config.yaml
n_layer: 9
d_model: 96
n_head: 2
n_kv_head: 1
head_dim: 64
d_mlp: 192
vocab_size: 1024
activation: "swiglu"
norm: "layernorm"
norm_place: "pre"
norm_eps: 1e-05
positions: "learned"
qk_norm: true
attn_scale: 0.125
bias: "none"
tie_embeddings: false
parallel_block: false
init: "orth"
init_std_qkv: 0.051
init_std_o: 0.0
init_std_up: 0.051
init_std_down: 0.0
optimizer: "adamw"
lr: 0.00463
lr_mult_o: 1.17
lr_mult_up: 0.661
beta1: 0.9
beta2: 0.98
lr_head: 0.00629
warmup_steps: 527
schedule: "wsd"
decay_fraction: 0.71
decay_shape: "linear"
final_lr_fraction: 0.0
batch_tokens: 16384
seq_len: 256
doc_mask: true
train_tokens: 97710000
steps: 5964
dataset: "wikipedia_en"
Each number is 500 + 40 x the weight over its row's rms, rounded and kept within 0 to 999. Layers, rows and columns count from 0. Numbers have three digits each. The size before them is the row's rms in percent of the matrix's.

# o: layer 5 attention output (transposed), 128x96, rms 0.139, rows 9-54,72-117, columns 0-95
# v: layer 5 attention value, 64x96, rms 0.116, rows 9-54, columns 0-95
o72 105:510475518536472427497490513560516520515485460501461660478457587531551531495485504453539492496507488543528463510543423560483466454492472539485510518424464555494513509533506453505442460543549447482524470480518437532463510466502535495448483596553469503550514518528445534522417464514524508495
v9 090:421563527468479457410505504545532488478447502506560448535488529526437540514474488509522459498550459494483555463395456506466539522469556463447456449487514493567548379484495522580489502547431511539499467550471490508466493495488525513526554502486492497570529459536496534465557457449505539499
o9 100:594498458485573483548529420535511526646461455488500512547512513479518492491524473428460534496493474515518523506504484492536513411504500429544509562548481455472493586537533543477515532497519502471463549430544481491525495548515461469484490482541435495425489516422488472563485493441496526486
o73 086:587503497529481460485489523507476517500526447526503552458495448452495540555524569492495452532512421477511464457548559474516529360509463514468476579540531574511477552542511491463485496472481512466465415506473512465514547619539483508524482527526455512443481489515533493539440519538508495433
v10 106:514521424469488552474470479556516526447484444572521496452450480459440474543545537461538490476530470547489507547453455498430488498508463537452548438544511461516463475557533495456544472459468421506485613588504477512481500498531446467478597520470519507557521528445500502515465491570531467505
o10 117:465558514489481520526513515451476532484489511483515495487516514514573540552496522478511411489483467460578516474520487525537584546528570441478528517482468522444511442429507559543485436458533502521521502468470471529525533358486536434519449481489456502588530507530535462421484569487482474536
o74 099:461500479505483509454491493493495387526516532474473533547553491548444454534545502441506471496480534492474471475568457586520414530536470460506473457495541568541514522558497522485498495481520521545490365491474494590475493558587505515501518539507512576450478469489451441493499496436488526470
v11 096:460550514518495515509467473514498439514475484515468454435529482503556511503562457496490552505518482517425492446541521497553549526524536502479473465496432590545413509523526406540518446492552501499492433429514459508470426498539554472445447549425504463424440480497462454503481552562502520514
o11 089:485446526503476510494543573522511546504478536475489520468431498505400502485476492510546535502438500523491545483496551445451459369433506556554481539487555550539489472499521447487481530511497515491485453538505515452454519588531547510562493514478501569558460507424536406465548468523488531495
o75 100:550543480479509504452576445464458497583579506454485485464552570464491423500466554480510510491563500488507471551488522487557500503567522464489539484468510456458506533415507516528472469480457570477452551431488559510466551473454453607513473459460533520490533456563459509501535475506455524465
v12 090:456528544532543545529500450471429486500436504537477499571478518512501529444494554544498510527453473547458540424546491431482504506465478500432489496454585474452475573512474514468512480493469537507429484449548594420526548480491582483527524482564508533510502534541528436514465472574552524482
o12 091:553461521561559555518411501511461528455569463463510491454498516448463529516510495558491454481514484427473518508497474481591517471509521458551449455498432494540572498526478525457510465577503446473516501508508528500482500568512466517537562467541607494461524578457479494429487509451429484469
o76 091:447470484530433485512550510590531569444484467515468503503498565480531460439522481504487479512503428534568516578480480520432456439502506557472533503466486533467523505466456492469469527430478556478562549580507455517489481477537576499499501513413494496520445435529545515592467541519489527545
v13 101:572547486553533546425464503458584603542459518522516488438502447475537452504546526477502479489516506542520550504404460467473506473424448480511510583518493463497444507511483520513470494500387472538459567504443522482495493483436497488477421505511471450510517499578516505488438510530493534489
o13 089:442445488493566525461492553501497465436482449498558537514543506493542540484446501445482517530493524460532467541466465530540513649522494483443508478423485484553488549449431515552492508521508499476443456404545480579483517453504510451564544476507521519564512442493495539458490528459482518511
o77 110:430546548549434499509469518508501480481536540492461507523493506483522530469429486480520479496475473444572523520543517476518552620570571476481521552517526494463500439457370438467471463539523486542550488521455492524489488546504523481521506520474498537464504405450545476540474485492589472461
v14 099:573574476503474527475492495464477525494485595465511495492536463525466576497559530522413551497496476502621580488516566495477510514462524396484491476506499553486451504445485458423460542473455518480448486506511492540499547497466539534441454501537528509531530546544433489477470440461465478489
o14 080:492505497525517380412511517531554499547479479481470547571540454508481539519442450491494515533486548540518353448488493523530484470507492573438488480479432513536479585540426487509482465580488524528497530479533515467464550554441512510512525517533501504493493542448523472449484527473523544510
o78 113:481498505451485472531434446483544465443594555513486535476505544493492445522515513530533451503516523398535527527502490493551518535518504513538513512501484464422467462474477494479510442424487423485566586530523522488542461479493504438547565525458485453443521436479530468507491512621532554526
v15 096:529585513475481590469471477577498550459469521491440417467507508538478488467502527545524489559510500469483520481525473421589474449479555498429439496504523463451445523471580457486506473493440487599528534543559478437504497507432509526493520524499550501563459530471440505491475539466509476499
o15 090:439485447512495508469410533432528536547509510546548503559467477532508502495534460480520463471469567563516465510472563538504511630493469494543486539486479536495535532516506518556504508533524445463425560482518504469444478438527508475490446557448419580498543478499522424457501489430506509522
o79 102:423525512477478468512476479540497539503521536457444522533536465431496454498534539496565501468485458474562558499541447542466385549523493495553505476454548579491546491482490505521491512430593524490520483455457504541489479478523502515497555462508460553451500476505512527462555503607427524417
v16 102:526475592518471428527572508580460519497469494529544424608507520446478491495446561405493472501517469521495571495422534439540493501480516522481481533478437484499483511528511524484538512529529474531493507460446530516514499468561478505378483504534487478510537454457534429472537508490476570507
o16 095:478490561496466525452501429527484498458433512440544483462506495502525476529472531511479491528522481435523478487514486463466616544498515550502513519594571556596501496490450553444507503494432541487486510485445496458540507438440530537622487429512524508508443486559514526516498507516464439491
o80 111:561504597540512495518475575501547509505546489558479568489467521446530520521497516404473513522541447460498461456557508540451528483517452518521460512485468502547466510477511425523421479498477531528547499482482481460469477486490484483499466512501507510484484583541477465572428630490539430426
v17 101:517521475517500481509486463543500455498554550433491470514451492517493500587505541410499498480517607456476510515546465486595483533488527521559443577472549477478507488548438445461478454511542546571543487508523479580522507475486455461488405496524503504496412519469570458514490493554493483540
o17 087:482479433421433503474502508516523501516456544555479478465463558497488489471471476551540498485480554541476464490506517464566428495517420549507594489560516486546532526466515440549422505541441517461490487513467518448486490447497576536513587497466474424560481467579454510509519458518562520491
o81 108:498464524518508411477475590452504555484499490489511525497498511479595498438463554550468536489446453421514561520481478563457445506478548434479445454428517441493523482560509480541511537501555487541493543438524559564523493529456447507489493481507535540509533490463494500504541572414517518561
v18 098:496462535525561501432544493537524501513532541486509511602499415442459482526535514417516489540501501464480499554483528568509491510523498478514469431455403539479548510540558475487513559515486424450399477577482498482539516479567540538454498510494473499473478418473506451474485562545536491498
o18 109:513492525533424517483490461546540494522409452434543490500507465552534555573458462582590507554509540523515486492453419462496512452473535549458483470532505583517500493453451569477521470457413541438510491500533510502517436429463465519488463488504520476511464496520482508565531542558512473535
o82 095:475529534513545526511427508494481472472631423556452530504542623514465496532475544440425544458527450551491486436572511496500478448475419423497444554483494460489530537509514538504482477511483498519471470502545459454479536535461510554525508511526493502522488531549529431495512484458526509540
v19 099:472498443525524515583476525465528493503493481535530502464538493409470475507586501500519521449526492575573518567435543412453518434522501516451531446472554507511483493464479519465565480535420552550527506479529457504532406484516474562514530511513501502553460490427561535500481571497490492549
o19 100:456543507499528533557451458473475504487548549574493457521496507540533489463523473530461468434557545401502425441494514518522473588533512536542480496498507498492512476547556485490476490439591463461471482539458474496523552449466478444503518482469533586472546443496473564478432524570437533481
o83 105:504497509494474513421483486490488462513522520422500443542538564553489491479458468455473492574492480457509482488494508533567489544532463544542547497513485532540507449453478482527506459485506544534576474455485488496507490508574581487469403508508517570433545534537584369456504513464551525458
v20 095:436566444508485397550522500484520495535426460562486547526551541536404436415539499510503562501519464496600570530443494502505458531526486463417571472536596511549512453466522519453479489515502489523467494491538440528503514485505487485486495476465564492499492491460489508513545521463478481479
o20 091:536592491552582441496527523565446544351549482492511530493471444440550493507498594483458474522453478535502510518505490529518409417570475466535450515501450462485500493514505474492515484486509526491507534539448488490506526509486519489543524488550481452459512539417477559469474483486548529496
o84 101:557465558442465585529530460465538454519479496474426503521506497540487554563550544568524460509490529428499481469567533440514462455487534529542514500459488522516506472561485496504436517424491466460556485509538470425558515491527519479481495481456501515433515581549509395495442525496509541443
v21 105:508448469439535432538524466481526561506514505436538477531456477482513566520520554460513469490527572525494521530514412448512503444431594512536445492462522555539505495506474538508489486504520490501481447538495533475440459464589546559468542522428482537518591440520523497428505425529479509506
o21 091:564472497537514556501536435535464518444480499438490447531569498497536520499447471511497538500532513449503471450514404532547570490535457523496489481593505493539509554481471526439456512522452501490504517508542516459526561516432463512519515437533553377523447507479494467575493466549553435507
o85 115:527496461596493456474519582565472531488489507510480553477506488455455524479489463469502526540458450456479512497512616568454517463548410506512535525506500496522446556476515493465523411508449550512512468520458464509513542561383475464468451529515479469465531537505534538552476505472564505546
v22 103:433503471561510523488512524498570496459542590539484415541543505540538572522522503442559501548474519480563534502427475501517514455478475527471528489446441516497542472529460481438492526521505518492537460407491517489425458479529508503449546474423592486547475505524498528511486415446515466448
o22 094:613419451475470460477504441533550494676493457488457520473473506488520528546494529560528531455498481471523477488498496540529414491475484522517530549520509474442470513506508499568442513523478482467405508560505475508478543534449461553520461492483533474474492526433494499484567489515511516511
o86 109:500523464442497495482503513472492464612501507440579533470557569453470533438553471551495471482443561527490469473524532521497431483536492491454535616536540489553417483510488500550531475448504526468531496490525493446525490403485538494483513441523439547475460503479426522537471542541498499505
v23 099:553429462492548505518504510531500566536497491486479503443570455469469420477499547531491492457526502508464591455475448561497521450476525515556496483488468477481453578529492391483434515492501540568465581553412553454442507479480524548479520504508554492484440442529461481529524526491515471534
o23 093:466548512511475471483448574490487550430488491472520496572487518531489543412513486521547473507526551475552445474483462498519487618521551540459487548477574531545529465485425530477502538561482505400436499514479489525448534468502565440515505419494519566480539456489507450450465513523499474486
o87 098:393563538512516541483510531521504493508514463510455597523424519489518498506448438416490517522544510432538445538503529476417548601523467447504545445453437482553472456498474517460497417557513456521554474497547491540503507526441529561503546507493491559480542517486512482500489488507530525526
v24 103:557467596441506511458505472429499585504507534463442525495528486534570451483504541529520470481451495467555497428505472529474446462542498539560518482493499526502470532515496453581526544488503513518460497505475465534502510463582498506462486499492543460454441580538578541488449498536535611555
o24 080:540477515498496481451461570519540505478486578502466525466501508442515562570528532472498485521548555501506554569475505544452505587518431553406469461463505567454491540484457447491482510539498500476524465575459533437491449482407530503491530549440546522512523457533506465467485495452492468418
o88 114:389530504504447468483570540523475468549570498504516428471417541513571518481445453548481523461453531535422494509466510490526561573507546448539506496504472488486568550446462537469528451498460423473471549502525457524502498597463497581526502508482491542459511532500478472511519473530530470479
v25 096:545462516542501535552497549499525488488425556523471505530441518525497536580483548369516486499446536498482442539588443499567490479510521544546502466496515523490590502437503423514533471443435506486460455536462510489558564504546470526489486524457487469487450504522546545544486545481439503511
o25 092:476475463473476490510494460491503490571486524508496523507493506530609419494498505495513493507574586526476608463477540480439566515455508439456567439565456481459431533487520501568553510508544474485541487451588505462505499471481495549486486483416447478492465472567479490545499488544462468524
o89 105:427499487496538499547479502465466519594497488509541463560551468479533499489496511439508581520524472471474541499504530504400572486501488435524473448474484514458483546540535528523459504409559544554541539492507504474537474511520536515477466499514402550574478456506445438560546408466489504513
v26 108:480535419528464459477497516467490494519536513535515570540493475525474464535518531444424481495529517512617472542433463555502501498479494510532434499500477462411561431554514522602487494463466477588458504487505518491527455518542484434543496503482474510516577553499525514539475555553431492539
o26 107:567527456454503540496534540489501425449554487574525585484491488506525470494545526503496486468503499541381506503548521507487589422537482418448570481565474479508498479457529486517479492520554547489496465482527517552545503463465539482464496485490474378521454481527487464490482555513553439482
o90 105:487498547522512582564495481514489506468463442471490409495471481537511502488439514504502566530481503395544546494504490456545491416466500453475517522577513476543507525506538530574509523502554464534505526460483455446495460612507498553514475532544513438517417497444496424521515511438550465481
v27 099:455428425495468511488482453492459505512443542554456521541435452487560602523489462515439479514518520509528529455532524582508539513455530480531487455427545513438550608460494474508593502503503545565465542464559507481472498534499464471462506463519529510461492534499528563528507522452482501439
o27 114:569480479509529467498450447509568471467574482544446495492494509518487487505475553573447517444491500461479440536503492465512539434576495551503474587504558512502535461521510496514470518549476442465485500545522507485522489503497464584443525527492529313483499521541489517454490516508484503453
o91 091:514471468451518489500524565510493493517469485497492523490520489436532485486449487503530468518598623497516473511479462490482485475475429498420515417534436536501493529486555597484520515516566556513542573501516465469515478528497543505474448516453478545524534412478451423491456488566498488585
v28 110:523537510491463509494503495499487480456492497545464452531617481507536518478469563536552482486502499423488549439510562569519431490514512505552477451551448478485497529538550443532476521462523482597469486514532525523419419468473509466554441462486474482525518508529562533430501569455498580541
o28 112:615469456500510475406483466451561536538511490451492530484500517483501493494524506440502537485511500483587501503505473458481512401468507495469525604518571507547515586529423510529461511566455525474431527446521483498512498575530491508520547499424454528574473482504521470534487443481512494478
o92 106:496489543482568511554512465526515463616527458460554485461461523508545470468506552513532556427479507484414539466436443473499472527508531495547457496514501546506578557459539543412523445526463462475558502496486476482495520555481512536478481492538492493440430589483494525468525523503544493411
v29 109:425553422526459514530516489574431543509539475558482579426438496520511548481479506507525523486492496509502539510391500511490504529450431527490437571490446520471535584515546502555523456500526468459464581490490592563533503500468500513495526485516457466498470559566525486524505467504464536496
o29 107:530508468471556554501511534426506473453489494524583487487536515485508553521496488430466578465499538501443533514527522509528432495550461473444551546414576535502514438482448490505461548449498494475479530439575461527458540471549528550485464499569550419516468477553558448507474500490537460547
o93 106:523463521475468527488496466474553477416489522501469512552563536425477521470511488465483488556516581513522457545519464480483487465482545514387566484493492457541540544510532508529528554467489486520533504516485423528466489551572468530542500454500510510540434432514416532511415604454522464500
v30 100:495572483520486547538509510484501484455474477523519473489468486464485509552476450472493470565521577454495559502488476378476479516581537444593455504523533522470472559549528455512480457464474479468435446502567490495430566495561486512542540484518478510522575544468487545475439576514463543483
o30 083:533462483567538519464478446486527508530488511542475489513539493506497491452430537513514532495519479558521458513508485458533577418497551452435493535545492504574489466538502544484495442539515434456563530469530494515517474360492493497507501515488533425571433538561492471558459508515497481398
o94 110:510509492485563497489513432497509520547460500499552499529539453499488508548526444560507551474477476446548537465475506503491412432537489531516507505454555547419533561384512550499544501412484496537510512513475553586490474583521470476462518513434547495443492503495531421505518486434516443491
v31 096:492469568485549496524527522560453576472581427479516441570506461532556434497424520511547496506542548480463543529441470497499529499476445533505511552515444423510552504483514491500507532487532505530479442508477502449446508439552559472565528517543515477444496405405502470505547524517480497492
o31 091:549512518502463489449416474482471511544437493505533541448500516496440503515499444547506430500506468495529418523506448496569500507485550527526459475569590569540560432540493550425539501525445530430456505540464531499529505448511512432506517488474520635485508509503514514483500473506511504435
o95 099:566505504562503559495469541503537523528438460548443546515422442507458545473426455482480559504462460537539468419480549471423496457525535477469509468543474529527456554474451504487497486562482545503506479512491435488504494477468436520498552494574522597518531595525492520543533512443485461526
v32 097:506452495518445520459471499565504476519561463510552541471506493379510492500442410441537496529443534494449439573496483550511535467457465454549509506435520543455526472471476560549487544472518496572471544482462504480481634535422524469543512490522497500493495534494484520543487512522491544461
o32 096:475505496496542546507435513511447487460530425489523505521508459507499498467451496531469503517474443437488496520470517455514523582605563508489509516517517505570550448498506495437467429513491544473515510485515563541598406390525494457495463509542505449425545500548486524543483543459546465534
o96 107:464516512497520497523494473446480580483378550533555476474533468507545510557448513429494488505549587521541529512545479430456526521465513501436442523490455451482458499503499488537510523498575507554475439505513508574511484457502476527564425538535483526514514449464537492466563492486481408570
v33 097:501410380555498509501473479507514420432466571520457492540484465503552480510489533486474534502461448539544507522466580445500484491479499496485497516506497497535435581477497565475445501545516553538542485490552472514521483519441434482491491512536521467434532555550541478489532593540511510414
o33 082:457525534489539498459449482523511428518484458468524509503543475476477456493471493478505461513479442425441457512534475521492502566503477501518440530528492506584545541585417434521582498505511481522491504484560489463538504507598447532502511536534506621495507489457485570462597450464480507477
o97 106:473502531522469563517498563454473534595535575476478490480527555526480497447543466523534433489540507434539490485464405543521479571494537540451419490521500524522514504507572453507495510524523514474524515569429549433488444446459522465484490493485540605515489500520471459423452518462515485525
v34 102:560552454436480474454517534492440457447525602522520510573424491452516551459397473503518507434492496519533499504516495504535504507446506574512510512508467549394485466551526550456431557504509506527419495478479497523505507482549540479585529559440489487453536480471503502465517518487489517548
o34 096:535443499467542522474504468515511547660550521482440498454541438477586503558468491507492497511509474496447481466485524492505471395563487527459582486589458497494526545471493508511499480542473523528548459488523506485510539473438489526467502479429498423452440475503491467497493504557542545517
o98 113:528482466551486535609485554491512523518518454457499474444469535512435421479580450414486516492501530513502455472501497458455482482530534468486433499434507476545537477507542510453526442567508439530478544492461481490484413596512491532537525552598483514502482562523544535487509504460479464542
v35 100:528482456484555489504503548446499505508594475517476467469602517483531522501487436487562446506494482591463510449526517494522527488431515484565491549488609529490483450526536511485486547472531492565468571510597464518517503518438532547450531450527527501519451414488505449473453467501464502456
o35 090:498471494521507506470489466518520503418509470563459451493420452525442512471501480638500489479454473485535408543491490541556480594529497579509481518466487509512530482454494509451478478601494452455507496565489509510489542450532542495536539535471560463480572524498482541442462500457554515481
o99 102:520557515469550437516545449516534494497501505533525545502496522461468477495420510480439519523521550492500560542554488524476455619577523556484476476434527496393484478476476463523497475472520464510521393448487474484468512457458479486466470496585503458537561511504570532446470529516558504548
v36 098:544489478478445601492538519520481440473496461502484477587403491518457501521501497433523450582455441461524582481471539507549533487532532554545586486474463473506497457477406459511488535476524538476463549522498511491503540483535445522503512524536502494479458516537582526520482456532459411473
o36 106:489497485500497461457469405498484500611468548554424509536508513481554503527482527500522424411527527529527511525544480498514573576479549437488521456531447543477538519561495504520532473541521473494532422531455501551550460456483508480500471482422552525466516537518542431416473546480472482492
o100 095:457560556470515478511458513486486492573469447546592526498522536503504522461517501459515546470557518493451455441536525505484554490493475440453430454435447494551491534517570484500497484503538451475519587506510565499469482419509525438454545515478492560543504433573432477548473546457506520557
v37 097:562470478590552471563484499560410481513538428475514557530492509502547517532517464571455483571492533545502560523507533510478458479509471421477455512481514545537567527474420454511472549506488499571456510461555535538548433511502429466488474448459541478544501517526515450536491475515431480494
o37 089:511461510529498497402478502474534496421520471487467498533508416507446532495503490482457472540506513495537469533522461536544431627530469544487501567479590482458494433508471479532445457552553502461485560513470487553454587478477558516562480526455575496497511478523455484432528500462501497528
o101 105:443475555460504505521488488430521490427494502559536413425516538503541525466505527611528476522501540441557469554485540458438480515479536523521558431532494444474494551569510462537519431471527526485486543492538470460522545415504516420456465517464555478541516468480494529481522537456531465519
v38 095:434514449500543575444471453475545475492503575572475521551553544454533558566476463481471494526571476543469518480485461515489515531480478506542539560536490437526470528497494471501535435508455504491485468536531428536490454497599540498472435476463530469448453474474524479483543532500563459398
o38 087:501467457507438432524507495555542488589403449501463511470433517511492485556515497500551485479410492541535520542541490448545435466453473451524511519522490507421544492529521457599497532494540471485502525555483481460518491545481486527491502543480481415496504489432502531479582568504493591497
o102 105:581487438424542515477562515464466513578583492496474538484545535456494513457436486505493478451514490520530496457532448520499436528544554495418506466513513608465545512503498560461479501535460516567531491447470562492491521561512518526460489453517515514481522470529430452568445468427499463518
v39 100:557524497478529488460547466464510540535460464510492497503500505513507511456480525451462494531540505442432463454456434471503437520571520492573520476459497403567537456541541535487506523548492485508550435520460479439580432477472519582555545552518477496547464529495503492477570580448567496519
o39 095:406482482499467426498507528558520470470410509506496491570496560532574506456538549478577482469560531467570546524526521486463536515443483484527498451465468448468438580523550482537503547448466491456493561480515498472473504458483472475497496473540478560506535410526467553576522485551456483489
o103 104:526513515551518499467464489483491550528543447489496568481471519413500480532534443451495526472439392530478523512551501530551480469444553469506466532495556548518578527493507494469533412587472485463499474507509470462485529530527551530430468551559465549505516582476532435493511460539445491433
v40 100:506542497526542462514521534461495461549509490493469417515508505527506487487551632490509473490501537450508461418546527384533494489519499508514469468501559440501457538473536510477494518454462499561530568527437553469418544513489474531502476527585445490562481550482456517422452464492507457498
o40 092:505484504500483495525478460439504479433483554492489466522572584501557479480512424491492523481566546495593503454515435469444663571479468539538479488487490482507472493453470505517522559546448480482509515433521474501498515493469501488524524495505509572517535507460575491556492437525468428482
o104 104:486506493520467506482467424584489550503501496492513502509432374464475498480478531506451568530461419462474594545479468592550409514503478496521491521470508529476484498475514485464463504532563521527578487535528537514536455457475580464510554489444485516524477498510514499437495553541490577481
v41 089:516543511524462455507501469443497499473505552496455434518582477434534566453414536558500487526510532510467487412484489594581546526548509512451435495535523511492471549518441511432518519465499466503419516448533551514480501552487504522469516566449509517535512434555480435537492524483508441469
o41 076:541438537556527564483511467472489458488503466525486522477435540508482465481511492493488535489444530494539549445503532447503550488397519552563464549438552569496506498514485518489472476506516436533469512536448552448446453523499478575464447490550459495454474567462464514475608524527423552473
o105 099:432462455423518457527548533517575433570554484466469537458519519500433415500511443516573573480558531526492506570482533463483390468544474517451518509478538461494508553504487446447485549540526537541501518434552503442535503488433535485486522508506492475491489519465526510534478544533477538455
v42 108:527539426518516493486497475479503506495556471463529513530461488439488445540539522542470478535504502489459471572494459531440491507506603449482508479555497523477552529490488533508530466422577468455442488502436440510456485522510478581410437522434451488487550543459549565546513564556490450486
o42 099:503489498552499524509564558489502503413462461502455510517504499568496609529494454447455583509516540527504471509562484536522494539556417534465467448401466503489498447485409460472483495501463498564546468539548448479490527512478503462467482468586504434567498467486532537472500515524535490546
o106 113:467467493409534519482429536513530445449523526521524478458527408569489472544482437554568564478535481486515539429477511487537584515536438461491503443511531494521508542458508512510539510491554533522434511447563562506509554503483462537496453540462562471511494486554435455446546458472470473532
v43 107:536477452481501537495461581447504424481412518547407403545536491500497451499543507487576503492533531548448497480457462483494462530491486552466510443509438555535514466528433494568529450491555532416489541500487514522487484519464510503447473464510459518522517473465527503510486631494495527504
o43 096:527544511511548510534551514484511568508505501485524476515457544495538484482469498460435583527481518484472537510538526471442534347446475452514572511516507487546518548421460599497533490439484449491460503431553467524424549485533516509511555500500460431501492520527502463454463458492547529504
o107 112:460502534473524427501562518542463527572554458415592556496484464571469536498523495492517535515540504591500482490456441500541500535543495460568488478467541485497490492532523500509422556473485560466479495524463517442435484487499559500503480509521501512534427493558518450511491432425522408459
v44 108:544446478505465463491503461538551507495510473495501480462441500568453504429506479510460477561513489507542481547536510403452531516559464502527524472522491479388445542531418555544483516527425477572513497502449383505487493526498495495486529489554492505467572493542589500505491486492469439442
o44 094:448500482487607616549510437492465475568543510509443543511566521432447486468499510478464444475458474517453544490490465483487535534490512498452502497503515524478584445533561459501534498389542458521590474485499490493522459489481424526497480555530491526545488544486451487457492549524504462481
o108 113:486504540531469513532500524445427425540412511526530449560445502505572519510546483518546467480426489510562531476528518526459484498472451504569485496522488501486505512454444438539535499572570449532449482520515565467473472543499567424459523549517546498425511439547502476483445472577513492493
v45 089:511509562507451506511483490544489480494521529446545541453461549527572547549503544480531564569472495457529509505464481501523519540557456488523474555506556451515529553527568542405494446522439524437521465517565485438531501512486479531402480525487513492484521458427502581434466442432531492492
o45 091:496521540529422434447535453538526527580450473496424450450489478524494485529464455507536555489495554516532485527488522526527416564473518568496438486500476458430476566456485466563485509506483473557514557547463549444513521483512457567496503499477509466506459448506461509548629498530476505524
o109 088:521441508497502476420503523462533494601451523541532530520585518396496543559518476493489511498418465480540556479501463560537472432473506488525541514500525558508510479527469480446457505456542503560451510482458472525474479491518476453488548472496529520572553528427409555446520493527494539436
v46 092:462539439493507540444507465559515550512495490544458542413471539537492547489482483551471560500454542474513473514436491551544466485479439516509448458546474533478498534534474440523516447574547529518467516438445552524528426512536511530429452581516532475554590464476488549518478492527447557492
o46 100:562484476475546498504563464501526493417532474447422457516503480489495509545471465488525593470524522502503510469505534454504509461562478536467514563470621417458518536494496550518429521450526520446493556487539489441501537425477471519510528453461518407529478507511492458474517526544570503568
o110 089:476498511488489493457516577439583448491535547439513470508474542412474522415570452435536474500517552494549477555519524523550475479521482473490532557472477493583466478476536510531541538508534474515501535508506446472445568596547466547518490492513545484463454512478444502536514472494497428412
v47 105:517485422477524520424533510486559491449516574478511475581472534548475458488525514500493476485465503492476504468499527544567526494529450459499474466523543529531445528474471485568456461481545425458490460418624554538463463503518467445501451541504445543437515528542511479439506495488417551510
o47 083:540458514497544506453570429480472462394515498500507494526506469499440507517499480526490471495465458566459471519510457489473587472546476494511464534581448496488537562521439481526485495586458538476523466455460466492579481480589489530548524488539513392580488527518507524489488478480578488457
o111 120:529516543519538467620491472552547504522532539448486467477499520556460524467458519537506531501503438524481460504446528510523510476522438514497435516521577427496553485470550502450526558487473499457469571539482513492490508460460441499470498422447518398512449498502454520568455505488613507524
v48 099:496476431503500550579505498547553502532488476540469488461589481486482494510494504450579499474526520503503428530486514465418463489448509450596522489483480455493559454500543495527504437456598458440518551488493482554530534480439578527460501438502465505495567509529538536506483528553419522528
o48 092:487547467479535563494581513424473501394527425490614454499451540514450462465512524543473569501545496516466520461547486512536513436477476447480492533508501474593562514478436537487504501480453551495468487472546500481467523519548503441517536468496504465579460525544547510491466491487579482494
o112 102:552484499497497477481462448460473516523503597543528569573533507506492529548474503468498546483475520508440561519530412526479517533507500578480469514544512495474416506486505527557532472423429463529526403548545467523478515537531483524471429501534445474571443487527477445523508467470523407497
v49 102:478501538521479490448499506488448512516479515534485423530551496417450526456562471526559464517587478437524523532442513435474525518445506471475455459497496459482530524539539433537504477563555464556507389509475474517466470529522543521457439485513518487521516488483562434561527488496571519594
o49 106:540481467472515498534517464515533544613491470448521539517480518481486543533541485524487537486437493499491503458516504447526457437490539531473515648507503575506519552496468544482431559465439478463407556446532465485437493539474498502510526453563487549477467535466478468469451518500504554446
o113 104:578479490492536510504458561506546533390498501463505531480483570468573451532447475542484524484507464529505528496569501492496500462500453506562531548493496477489525470496472493545478485502521485464458537481546509455473511634528527566454384507481509505434453545525520463502491523478425494413
v50 101:495511567518449472504513530437599492539501559483473572621503478437438497516548470531438543538543454489465483459538495475474541508434478509565534589492510479462477474464467515526504490505473485432480418486519453540428489497564483498527445481490532481482470548469511463534569480471467533509
o50 104:451484438493443445449539568554499444550471536515463543475516467517541525517502522518565476506454560570449487521481576480440440506530498501425522490512426500432458522550483431511447486578515486539525416539480500556520469547479544561440505554529520435460500500501468536492484524511537525494
o114 104:581458479466569537527487481520444520368552451466538479411465523519524574558442503551498489505500495534540528494464454483482495542543499548549469481507492440512532425479472540535554522511462446521505583478501555489549523529522497468469508455486510481491523441518516510583416495470465497471
v51 102:479457435466509522560515545499473446506512561553493494547471413453542522526464495495553516538526557500583466430457506446403525518469543449480466442439534449449457495502489502539463467519520545499532474543553484466533523487479462484566601469567536518535491511546497470455500494530536465558
o51 108:545512488524504484486439506533524485652541463536512522515499512502486547489554497557503460458479461516438471459524508503559451373498447511482527559563456497505587524555476531522529534512476482473459479527501511478469505483484481488402524522479527559409494554468495459484478484510464531434
o115 101:533528487512465500463476487491482545545507504529501551445523571499449487489457478564433487507497466514502531608490462538500425396436526561477502500540530502539443539512515507453586446486519467510459479523489488514483413496539552520423512522474484595541455473528575447488514497452509521553
v52 103:525444463508585464522485481546480464507530562449481537540469528410454496462533446492598535492484479453485526502542441558506471483495500503423551484529511464557497502481472531568545524492492501473503537524481395484474439466435499544498463547484518441484456534461576526495507554550564560485
o52 099:441530523531487501493519573494440528430472473480467462516493437489548551512482522496425457518454507414516528443465513503508379628539452555568465466464478514515532541488472476491515482491475495512518525516469490477549473591532504457526534519546525547501571491516528528477465440475482464554
o116 106:469455502479477461443467534485506506494504489505501445419521532508557553464505525483519547534496519556505488494547464509549578583450491458512410476512531519485599517534512526493484436506543464503443471464456511501503556526474491501547438425541481625455534510530512423520531446453490492560
v53 095:523504554503458573556467532478491507431448444431439425460487576471540529515584525475442529510481543446601457535482581505438484452576508462496490529524519471565484523508504525549564477494440481463479483519545486493500560480497426463482446500509480505484541528487513442454490499490531476471
o53 111:422505585514493470476477495461483481523498578503538511518532479449477421503436533449501451496515493496542535469524481497462575591436506481516431446585477565551440543467532508472525475482497519547575504479428512520501447448476494458499536517515466587574546536514492517496533487531452508463
o117 086:482479465465503453453502482516493521509470522457386456531528452533561470502447534577579556509545513491460483488412454513618546505477492536505576542519492584451511493470521449511470482428558519493498536571481507463538486518480550438490446514500528538471506513455534481493484521436512507462
v54 111:576529460508440530463503446536486537499517426552537441527475468506514458498482535440420509546471544527471477525447508501506488537540489518514497553478528587546447457532518523545462464515478452534509459547596627531456549519539473519517491450515502488461489552521422512534441464447509497484
o54 111:450497483481486455492457526510462529525479499495471522533537504500523550477516486431523465451462486524541516548535499503529578548464514498470502534456510511483505533453501460560518511466533510454460520495518465503517539279512492521519477554483489492617474445514469480471559558473519483546